{
  "n_layer": 8,
  "d_model": 384,
  "n_head": 3,
  "n_kv_head": 3,
  "head_dim": 128,
  "d_mlp": 1536,
  "vocab_size": 8192,
  "activation": "squared_relu",
  "norm": "layernorm",
  "norm_place": "pre",
  "norm_eps": 1e-05,
  "positions": "rope",
  "rope_base": 10000.0,
  "rope_fraction": 1.0,
  "qk_norm": true,
  "attn_scale": 0.138,
  "bias": "none",
  "tie_embeddings": true,
  "parallel_block": false,
  "extras": ["capped logits"],
  "init": "orth",
  "init_std_qkv": 0.0646,
  "init_std_o": 0.0161,
  "init_std_up": 0.0646,
  "init_std_down": 0.00807,
  "init_out_by_depth": true,
  "optimizer": "adam_variant",
  "lr": 0.000788,
  "beta1": 0.9,
  "weight_decay": 0.16,
  "lr_head": 0.0086,
  "grad_clip": 1.0,
  "warmup_steps": 372,
  "schedule": "wsd",
  "decay_fraction": 0.893,
  "decay_shape": "linear",
  "final_lr_fraction": 0.1,
  "batch_tokens": [32768, 65536, 131072],
  "seq_len": 1024,
  "doc_mask": true,
  "train_tokens": 685800000,
  "steps": 10664,
  "dataset": "wikipedia_en"
}
Each number is 128 + 24 x the weight over its row's rms, rounded and kept within 0 to 255. Layers, rows and columns count from 0. Numbers have three digits each. The size before them is the row's rms in percent of the matrix's.

# layer 5 attention key, 384x384, rms 0.0594, rows 250-317, columns 192-287
096:106124114137101134141126133131126157169133143132142155136133101111150149131081108159109088111119080115179111107117135186130079194133164138066180139109145087138105111126122139149137157144144134121130116124151141122174123140116097104104086124116134118165107105141102140136141143137124096143
084:134129107130144132143116144155158142124096095136070132162068145152141138127132109147114140106065148070130087106149152112155127156103131100152070137141128149161099153112098123127143121127133131106116110113135069116121127128153143159105126110088117104127167117122159163097118151128098157117
096:129148132100138118115170122128118127106129120129154140114106155117131133122105165138110111087140082114139147095135122102073129161135149173084106150108116125174121144159119141141130154136142129067106107126176082105126151109123172144168130130129139118113138129146139117087104101113089147117
089:119098148139105175145156159124120110131100126120141123115138139126093156163137119129120112121124126110071145133172140066114127108136146121127121147116159139129115101115141111118135162151097112115102140092104119162118129135135147096087137168113128118106139148110158143086123149133141169061
088:130129121133151136144132128083187135158126120160127085115112164129111146109152151105143133098089119133179113143133147129086135112150143200109128091123138104136102109096142128118129117165091155172132092151134089152116138138141093117115141141126110120124111138129163129118154147133119114107
087:136138163150113105126134166084112162161160123103147131137077116077145108131131165105120133125176130089126128109130133086165129142102114115152128096139147127158108104092190116111124112104153133154129077106132128168127154081116095113092115142122129080119111119109167137109156123117133139153
088:149142132112133099134134129141165166115102158106116089158147126088095095129133101150140096123090095114119083163123107134155165112117153142134143149174121126115130145132148174140137081142142161139162147143124134125094149135137118125137092065107118124132148149085097124122092138145089148065
080:101145138162144130173131120144101095133118140137134143119153097106119118142130106104137129112145157123146133112125153120113159139173127182130163103136106152141111093095140103089099165120157105138104111126119097149141109102185084123105112147145134110110127126128132109136140135170127103101
094:118138113135086157109110115126139102143118112157096145124085150161139136125096162126151142134163175141113155109139128122106093146123101140146149110132162119155109092153140110115128185130145088117116116136145110140140141131150134120138138164158118125126129126157166107153122119097153143164
073:133140160116158135106102145096157155113171138128152096142155149161110151115160111116109091131086119164109132134152094113152105143106150083172103139135127102085108140110117161133123135133113131126152118135168116122120097151139143097127160108075114131123139133092105107121107126092152128133
080:118157121152159119139134159117154175129131150110117104121123133113105120104133086139156092139109096138121131151120097117155140130098122100110109135122078128093153136109140176115137083131155135140202118153124157136113143152126145159115095083097106106116152110104068138166097125132118128126
073:135117112116161161144146147165084158152096123122113089126133151106145131149102149104096105054096127099137106105152102108133144111126186101112125129104112149160084182125146119127132094084138123117139116128154168137114151161144121058153132136085135125084109103113118104104149134159154115100
081:162119121116149080150130124119194185145141122119158124134163141094112091114134119123167113133101075134124105153175138112166112132111156057137087127162112092122155165098136177148120108121109160132178150120142119124112148149136146133162095131100147149138129111137127125152089143155108116065
070:147127126131175131128150153146105128108115125106091116107081108113124142132110108105131116138141127112153099171118099133152192134160111152127137108135136150173097124133152118140135086177165116182132164093122127130112116123119126136114127164147161096123114118111162126096119111128141059123
074:144132163092120135124145134116116077146095108112104154094089065114159159158118151092107137098145167090124138121114155130096110103150125118137142131121156127165087133137132076107138155105085116129056122122093158156119133133171150141101139154129110081126131103133156103106172120141109130085
068:096164104168145115111157124096119122098158136144081097123116110128115133104100155146165167130166181118115158101165116135144141137140083140142137145115128122125140137104103106127137174120117142109146157149134153128145155136153147116164133171142125146134124126140102131166124104083127160157
075:133148160104131114101160111113139153143138138117120118127152169153111088112154106183147124152120169135091127123120130086158111089110058153143122150069124117113145153129094122107115169126150151146174175129109145132158113148117108124094137099106116142133129128112112143115139121091115143125
070:101124147160177098096090099142142171143141162150165096129160130128100109135145101144122137153123091126127102155149107142149143108145134112148112119145081132119149148068115150133123109154171174120136149166080125136111111112139125166088123093067169145152161120132130140163108116153097112106
073:116118114121162071118122135078119134099134102112074098148126121176126143135131123135121100125149162144129123171150177148125119101098117142136165125151143106074170154129112114106151136153112176121131089144152116136133182140146114109139123139145108101147122152127131135123133123078137105126
084:128118148161140130148116094125158113122143122151132122127143142127116137125107094155127111139079065186095123172154102104184098130102128156150076102160107127122138139127131122135130113151172143135173131154119113128095119153111160145110112128137116123135144102131116151139125115083113152116
084:090143151157134157132161141114090089130127108159096138096127125099154141123110164119130141108140132097086138117150095124107132117122134122109160052134144138155079109150125076104125164145103093094115154089151126129124128127140114143093132141122128103105128120149145118133091110145123156150
078:102118143154140115146187144144148082108148094130127170110069118169126138117123144153164174122151136151088128113135100122150113129129097154144104144101129127118146108152148101118135139161148104096108082125140114125126164094091143104126139130148129151081096084094121127126116139113139152156
078:078155104132125164108099139116095074106119107123134174101084110110108159122114154106130135126157103081137161109141122166128114162146159082143132103170131155133107090144152107121100130081119149140071105170131123102119146151125181106104122133098102095076110130167138125161146121169121155136
070:089113105121127146113142128149149157109170116128142124146121119068119114161132142124106142126084126161107105107140094143102095103169130133139116143147137072135096111137084119114126136124124096108132118145193145074177109096132138085156118151135105167113163126098148115131135152116136122077
072:135102145123128154108106133124079133141140131090105154137151139162142115133122144108142151107155177132142131169153110123125132117118146128130157106116108111152118125116121102116141114089086146134098121137149139124167123140145108161192135169180099136126095109098147107143183144142142142120
080:113130190104131082125142132149144096135147146146147126140155108155098116143122137176152121152109138143150135141160159074129104096097096130117123114114146128136111116106126144128124132136158172131161144212177142117111134158091120131153127125129137139164115144144123115150136128066088106142
083:121109139110129101102101151145107159117117121107140116092137168151129096146168100175121104150097111145133109142106122125151142126119121097126097125107119126160129131125096160140101072148163158162162154125119130094177088091083127126096147090142146123126086148141151106131132131099132103118
073:171121173125138161140117154158075119130135124121137089116124149126174124126169149123132140136139135121087176119105168107109132140121132106157093141101112096112138124104140146133183164103128119142092116110093111157094097114119121126095127122144125118150144155159131118164153098157129097117
082:150164164145100117106124126163149114103132185109153125114127146128092117123164098101118124136137130125157146151162133123135126114165113141102128147098117126156165107081149134132083151135148183168139146120120121170108115139149087126106092125118128121144133111124113140135167132116119089162
071:141135167159095126117114149114094155142101143169124136120083133129121162091101139137084141127078132097118152119148098106093148131113124121146122115147056103159147166104119114125096088132113094099136122101148119129072114133164120154107132136106098092119148079173161143135102173094127102117
081:119107125151155081156094108115150094160135145155150103123124111152129103120116123125125151112073113125123112178126139123153146095136115133137070116178116158137128122131072143116094115146139167161147119148132120091116115112106112134108080107121117106127123132112137154137140121096158134155
080:135168117178140162123123124139118088147150142120162110193099130105168165134108122095099146118127151109141113134092132141134165164154123153115122165127100147084142083102137123155145146087100134128126107096130131161147108098116103151121115112148133107118127146145127158129127148190143186113
075:144150095152124152114133141195152123100125125118110130123102127154139133115130152126110122133135094125145141107173128132140100135126106098129113114171092162103146153147109089166136109114087131098123101140131146144078156101158122104152085129183089135100140107133125133186126123147130133117
075:112112083115118112145135064106117115176104163100170144119133106159160142123141129162194141148134154168100176107116104125127121105122138162157117094132131136134134137098139128179099108210147148137153141141126114124139105131079138096144141164121119119140107140112112125072082111089126096180
079:073114125128165161136138141130095141104132140134159107127132137136168149104151122114159150121110121176138134113132137111130115120141157159132107122149141105111110113150094146145135113158146125126107156129106096125060084117152091130084099148112134137149106088067129145118118181119148108157
084:099117145123125134105127115112153129145148098126142121120128141118120154164132119112170106116160125110139145107110129142096128169129146101103155162094112153118159141131109157152052173124178110139112155104119108134098091140116139130141158157106170180117190141134124104153128133168134123172
087:114137112109166154140142146129118127126116123116143093184119133100129136118124128089116104108114145122072131141136148142119123115159111123115147116151124096114067158138143124142133114118114110147114145131142128183102147138149105152123082110091134101097158100085135112114068177143150148137
084:109116171150134132116131135135158108145113113145133160156138098113146147149113100149138096120125142096147101164164121162147144204145122096097162122088127157084116152125125130100099180077102123119124123081143116122117110164106111125144148148170107128132111146116151125141156119181137085179
081:131188155145137102101134112106130156128143124134106135072172128136127111109135116145130131178102107089122118133135169118124138103140155112157146148088139125114084133150064150082122146154108153155120155115158119138152155153140130095090156112088162137134110131111128118110149159117113201164
089:133109104123161091126127157163091115145106119098137115146133131154134073135138154127109149105102147128108137146076150113114100134079073138174145176109149131150082109116133101095166110128117099163111118133138150144127124076128138168119122132145119093135118189142138120100136086106140121146
085:140117099115078141126073125083144127109143173117135162103141140115122105121125126142142114110176179130097079112091117120111125137151109149118107112136155148168160146136139137163115182089130125085120115114128112127140097134156115159152128124126102127119126119161106141144157121090132130093
079:150150163167114145140121123091139166122119121142106126073106110129100124139180119142138136128138126114148131113175099166126117139113121156142159094088120104098094092114156102147160101121122110135120136128178123202124136139147130147156152164149144143085136133135080133104104116135119140093
074:140119127108078108115087093113109110113152177128149141145126088113150178155136102128136110133113121139136107171157119128147107098112096125124123150148133156112131111101083113135139132090140132133132092132117148145139144134153137126097121119096145143119100171126120130149138121137113125142
088:108112113144086165132083125150134152132102125170094156144116153109150177104104128112071126137139118090109123089103121122095144118141155127116136135133126133130111109131138147156095121084130119126092109083150106131124129133168131146130163136143107100091118121115166093134106143169104112150
080:178141134131119112166147083118104082126119124095094126130107182188157130120148166153130125161161106119128158110124093096110139169149160096132118124115122129211118148147124170101150116156098123139099127116092099121128123152129124108101104158134138131169124131161117136145108126139143127120
083:097103127168134146123093102099096143139146108109121104150133125109129118089147129099077144123114123109100121143144121136122107123085132117143108110127134114093076124160126144106126087136131152094099120133085131130123170137149131104091133129120120096152147093107114107121085177187117137119
078:134115174100146138119126173153116110152142172154170136139161136135119098117124130181140092157103127122113108116104109114135118140135112108122131100128144150129142145105101093123097130111164147182145123117112117114178097108092116128112128111111100106161092124160135122143141091090136141137
073:134116115150139105121113117108094141141158125086140126128144163138145130140127142149117110097135127129139116110069118115161158180149133115090099136101147108133142125125149120153124140154162140139135145112099132092165085104098146103125137121105107137148150094171097144122134144101163129131
090:097081173104152148144113125114126148109137130106121157146124181126141156130116142115129119128184132137116122136108133129161134103143143128101111100175104107134131130127155091146116136122109094116128156108126138129120100124104121108119112114111152112105175091113145166159127151126142192131
078:137109097121132117113136139090144132149094086175104113128097148163108173164128143173103083127155121143137134148111112143169143119054117154160136145114139145106109168080128145121117104130101131153153157136129145103115124075089144175147090142127122138090152118145134131156133127122110084118
090:138117158130142112127117068099105153177133160122112097131168126094167104123117119119118109141136119104126106158135161117141125122127135113147157099086133109063137117130072136108117132126145146139140129099140116121126108177090108118111145167132139100132079134092149125097137155131117107174
101:147155104081168100123106139145128162128120090129149088147128090152118131182184113140128119168089148134116151122149086123148121094082143158141078193095153143158087103110140114138139149099171143149168118161180173177155129113108113152141153121130102143145130146132120114143148120103127124128
082:101133168128128148154203141133148115121135145121143132092126141113185130139130152115139141143150180122087151157137086143155131092116161117136110077122105125166118159145164115132121123162165122103130176142110106123118157186151123100111102109167122155132120156099129117110119146128113119142
092:139109112096122098114134148105124163103093137128151130092150139142114101129126123165158095117090125133114140144117101128120098136086126125129133138097091137136118079097114102134139079188140144133158170151114146154168117090104123128128119145109106110125122125154157143155136105111107120100
085:134137126123135101141121124134187137120136139164118126112145114145112129118083138144185117125120157147119157130079128080150121103145110147082109106136103124143135143092098105165141137115142131121145148160110093153165138136132141095139116107122111224137155113134109127133134133099147143092
086:110111153155133132101093137150114133116115106094107112158152131101136133119113098104122095130125125092110123083117130132133134128135148108115150097140137098166150117112123109126071152141114124093074127100159123152122090117134134079117125169131130145176117098140131118125109116200130143130
094:160138112142121113115124121138116104114100121090144111131111119146128110173133129142125129141118113106149138137101112158100137165109094111164104174086120153085061125108148099125134119117098141121136106118122134078139106101119137167167086107131131138123153149158104130154159103146112126090
090:116142138090162087118154169141118124130122125133144091086108136113138078110179101158093105135074132111135114133097119144151136085134121152157150139135157092145082105131104089104119116160116125165128140183151156172147106082122129139121093136102152111121151149128111116113146131132126129118
091:149085123131158137176123108141093105157118144111133123164112130127183126108132135141092127121104141161132100092123115116129126116128091147156143185123110111090123115126086098087157148120159167140114122101108136123150120096137101090133133106092126099136123117155132157126124116105168125172
084:141078119148104134157104101138107150146145158103091131135112111095124124125158167108110153157162147121123139104070150154108133144145165145141144078166139136110105098156154106160125127132105086114111126111130094110166147127097126097147133129147144125156143127105113105104152107162108109111
097:129159127106087120110113092118127076098155123147133138137168120120155099154126131185186131141101141155185123151154142117169118125120144106081114130130143162168094145064156121174140124126155101166133125143101109099139144157128184135152112090117148165112107115138155151128124131125171130140
089:140144119092115112113136143115124115135116122104127141207079126156127127123125113106117077122139136127150147176138123141129140117091131125189132143069111133121102179113124154134162110105134125149129151132166114147081147143110135114132102096126145115081153132109110089158164111109157148073
085:073113126104131113105144138129101160105163138084131155112132131149095106140135136117135142127134110151131145154108143119137116131126145132086126145119108117139117113108131124139130134135087150173159131120110130093104121160102141125125105115092116138159124123168095141166123104132129112151
086:112092098181143142141121088092128104138148118131129118159074116106154110145084142103097133161136162133101114095145133159123144144140106166139141133201128118115180144150121108093122157154128101094111125134062110138090154118146141129109093170153113152132090109125114155127110114161170130146
092:138123121126166108120088134152126119134136116130107099163131116129117128143100111122094149108147134147132126163136136139125095095132122171131114106114156132109095098133081120127130177168141103157087086141108124132148141140126148130156144155135147133112101136129134122149124194136162141160
095:133179081107121124154128109129087148112142122128125121135138156126113165104129140076135163105152176135141120116107082124131116112147140114098096136078133130104154150117126155122112155057117129126120122094167117148139109162126150107125104141103148132142138119129102085104107150145128123117
087:119148151151134141159121115144110180143166121118125138131155168112161146115165121126165105130138148138105151099117109120142156139134137131162146108119144111100148147159132097084100146144142145154123123159091127135097146132133102126096135172122155080123094152100118139108139145140127119170
106:103118139132147151138128127105121114122109106089183098119104137116147113136172135146100140144113167150143123132144125145121126126128134153148141142130147133126161212162119143102104133152100127170120119116108162123150126087139132125123117126153122111082093092123127096107098148147121134124